From a checkpoint of a small transformer trained on Wikipedia.
Architecture: rotary positions, tied embeddings.
Each number is 128 + 24 x the weight over its row's rms, rounded and kept within 0 to 255. Layers, rows and columns count from 0. Numbers have three digits each. The size before them is the row's rms in percent of the matrix's.

# v: layer 3 attention value, 64x64, rms 0.113, rows 36-55, columns 0-63
# o: layer 3 attention output (transposed), 64x64, rms 0.121, rows 36-55, columns 0-63
v36 078:097134105103105140125119148116150157110121121144144119165140174049091137097127120149079122130108141119120160148124152126108145159117118154131108114097121099084098178115140129127143131174126139
o36 059:169126137112181142144120107126125138126117104100151132136135146111102119088131109141096088131100115105143109131114119086112126136145171086114132105097092106093129107167087084123163118096088117
v37 085:120135109129108170136116135168106176142093151134136111129144191105167143109141127139157128116128127065148156144136127092120104133137118118153097140113134139114073123148107134108105130107133067
o37 073:156138116106139103092110140132137086152134104106127119099124164113124160154158118154111149126136150092165112073123124112125130174126124097129102150138126139162131174124122095135172155149189111
v38 077:117087085108116094129099133124130153098129100146134135148145112129115093087089142156101120130113149126118097127096117121126110178138126119156110138103148115095185139082087145149144120166127166
o38 089:141134116144143140164109104081125107119123125141115149139114171139111109115129141138127153143095134161174137167142146074156133118183107115137103122099086087085108142099096120104115114101096132
v39 093:158158135142120140127158168124109133139140106132110121102124129089141140206128093109081138133144114135100076105136124132140144099163116092125171105147140131128111131100154109102071119139134148
o39 083:099146125158140145108145187170131162178130165141159174147138107147125136141178144155135137137138116113111152149129142121134123086138154178133142112125148150118134076117133123116113114091158153
v40 084:066101140114121151111111095132120112092119100141110128091101116188153153098126149156129114131091132128147107132113097141121100140100122123143099124092149075160114141124141100157137103100160104
o40 084:161141112128106115161130075127146123124125080137128117103109160121129096088098127072135102106122146132133155124127127138148097132124100104110178148119147106119157195151149104150109103163120119
v41 109:134080123143104141168143067117130099151140081111146137125093127095126103151123134154100147126116140142124143132120131092167134160138127129170144120072142098158119126117110149152088081134154124
o41 116:133135115131132153169101129109142114130102134120128135131104179149118088121141124153121160117110154167151143113130145120136105107153105111130099148119088078108148167134114073114060146134084111
v42 093:125132124109153152121149149144121195095166122106102150104147184141104127090121155124098134098132141149110105123120128110117097121120142133132170136083167148099106098137089112125106092110130096
o42 085:177130096130111081102174100170100119165137113122133137085078147126111102120147147133146149137134098085142139102127118115115159143118157095108140125126125143160115149116173109085132122116131162
v43 073:157134127116145127141152148164140077140192118082153173097151127136120141107118137128106129125158122140116144092150099151153103146177110130155125127130140146158096087104105118152138114107135082
o43 072:108111126135138097072167161160139130153105160141121145142105103115119185096135139145124176104151112113112157152094105129146126124098129081149095113141126155130147103142153148117105117160143164
v44 094:145108137134151176144182135135127153124156105121177140125145116175127140128122126108165130136089118177125104143126180109160084107127118122144158106110146126135149119130124150120118071097117168
o44 094:140133104100106112130171124114085111109178128139138138099110145146115094148144148141146090131154138146159125123142152179135154106152117156127134120139159071157123182170172129123119145153118125
v45 081:132110097090119109134122132098149131084140098133107146128123122097108118133111107157129140126110144129123118101112137148152061127128128134157127146078143140082154097069113193118114139106154157
o45 094:124114098145136116178123157096118083119135136121116155150103149154103131146130120137136135140100132161168145174157143081148131133186116119136105134108086106096128125086111101110074122110114124
v46 088:103169136131133147129124106120123122110132152122161130107089162076177157163152152139095128177138099144143102132135145159118127145130142131129139131136156096078108159105162144078142113141096106
o46 083:118111145119143099143126180136111114142151139112144103107153116146167118138128082155143143168177128134117134136111170096149151096186159114128147148132136113131153092123110076170099141144126127
v47 094:081148120114137093082099165152119143143097131113115094139126080149091158067149133119122108108149113093104120154107104163131098111137146126109113140127125116115143144091154148164135159123149101
o47 110:158140120131115142138169085144107146112164113120129134125145105111116130085126112081130111125121119087101121114118120170124123146069135156134174139142149142130138106167165177165182123131135115
v48 102:097185168169175153085119145166126140130147176101110103123161080141114153105153158118141129112166135131122171143134136160116152105126122132121115111140112135143125118120151103107158123103100124
o48 116:110114149119122116095155111153131146132146123122126117119144071098134137095113124118130096136153111102083128129135108160107128140062168133138152113168165171154136101157172161148167136139138129
v49 094:121108118138103124116119100104126077127131116126107118152103099084132137137139145128127128139149127060159164109128106132130134209171139099164102124126101093166119150138134110123155114109131100
o49 085:096103143144131178132091103138155148115107148113106138151106164110141119084123089117110195124107126142122151101126113151127091136104123128134112158120111134113167152155110100161105129179126093
v50 091:151105143135166135118105085094109153130137110112104151080118155148179132172135153142131121150108138174132111116142124169137127111154111116093177113092150126162161124080111132098121133136130132
o50 077:100139111116122100133133198105118108138116133138128122120144103171127137118140137117138080150175117140115169133137132104135120116137162128136115105131136109138130092121080126084083115120127209
v51 086:117115131097120141123139111122125146152085111104125148119101132080140141125116149156156150115174126112112132130161104131108130144199118123149130129101131135167109146157187077121097097141145089
o51 081:127114147142123186128116145128153131151107112120108142128118160126165122102145127121084189124113130091111112088103070122106086114090139103109130134131099123119149144129121068136116107153141162
v52 077:127126127103108131152139124133127129138124161115163109147096137104145131152165151121126140148128122137124163109134117106150211155130132151149119134187096116079108156164151130087148126152080119
o52 071:094125184090157130111104149096140149128116162132108101110151128130161123160145101172087142144140114151151102109143161126122114109165127108142147143154134160128124108112110090167130172170110122
v53 082:141108151098143163108109160150125109131141116132125124149149124137093128113088099132132124070130110134117145168125157133085100085090116096126180118081148164161108137126153116137133080122145140
o53 078:153120113112089126109163092159147149128131095141149161134120087139110074145105153119148109086144162089110129136117083152115177141094157124142122116132159127133114127146155160133160105107153146
v54 084:148143143112085111162157103135120138137100139126132129041106161133143105124156158134129112141141158121135158124108127099153170124077155120111115118151116111149156066126113143102106128123128110
o54 080:095159167108108099148105182108121105125091147119069091126130100132086133145122134169138144171128129154152105135141143116123099134157137104117136139124111142127114110114122081125074167132127115
v55 106:075119134082141122161125116115152116112090118103152147159102195125139121117142146090099125139106116117127149099140130094126113123199116115124108120158159111110097139151115105118151110161107133
o55 110:121156143111142099098128137117126124098114150112124111120130199159152146155160122163105159123119113125177152108116139124136143145201116121110163126138109108111135154132102091121162132155129176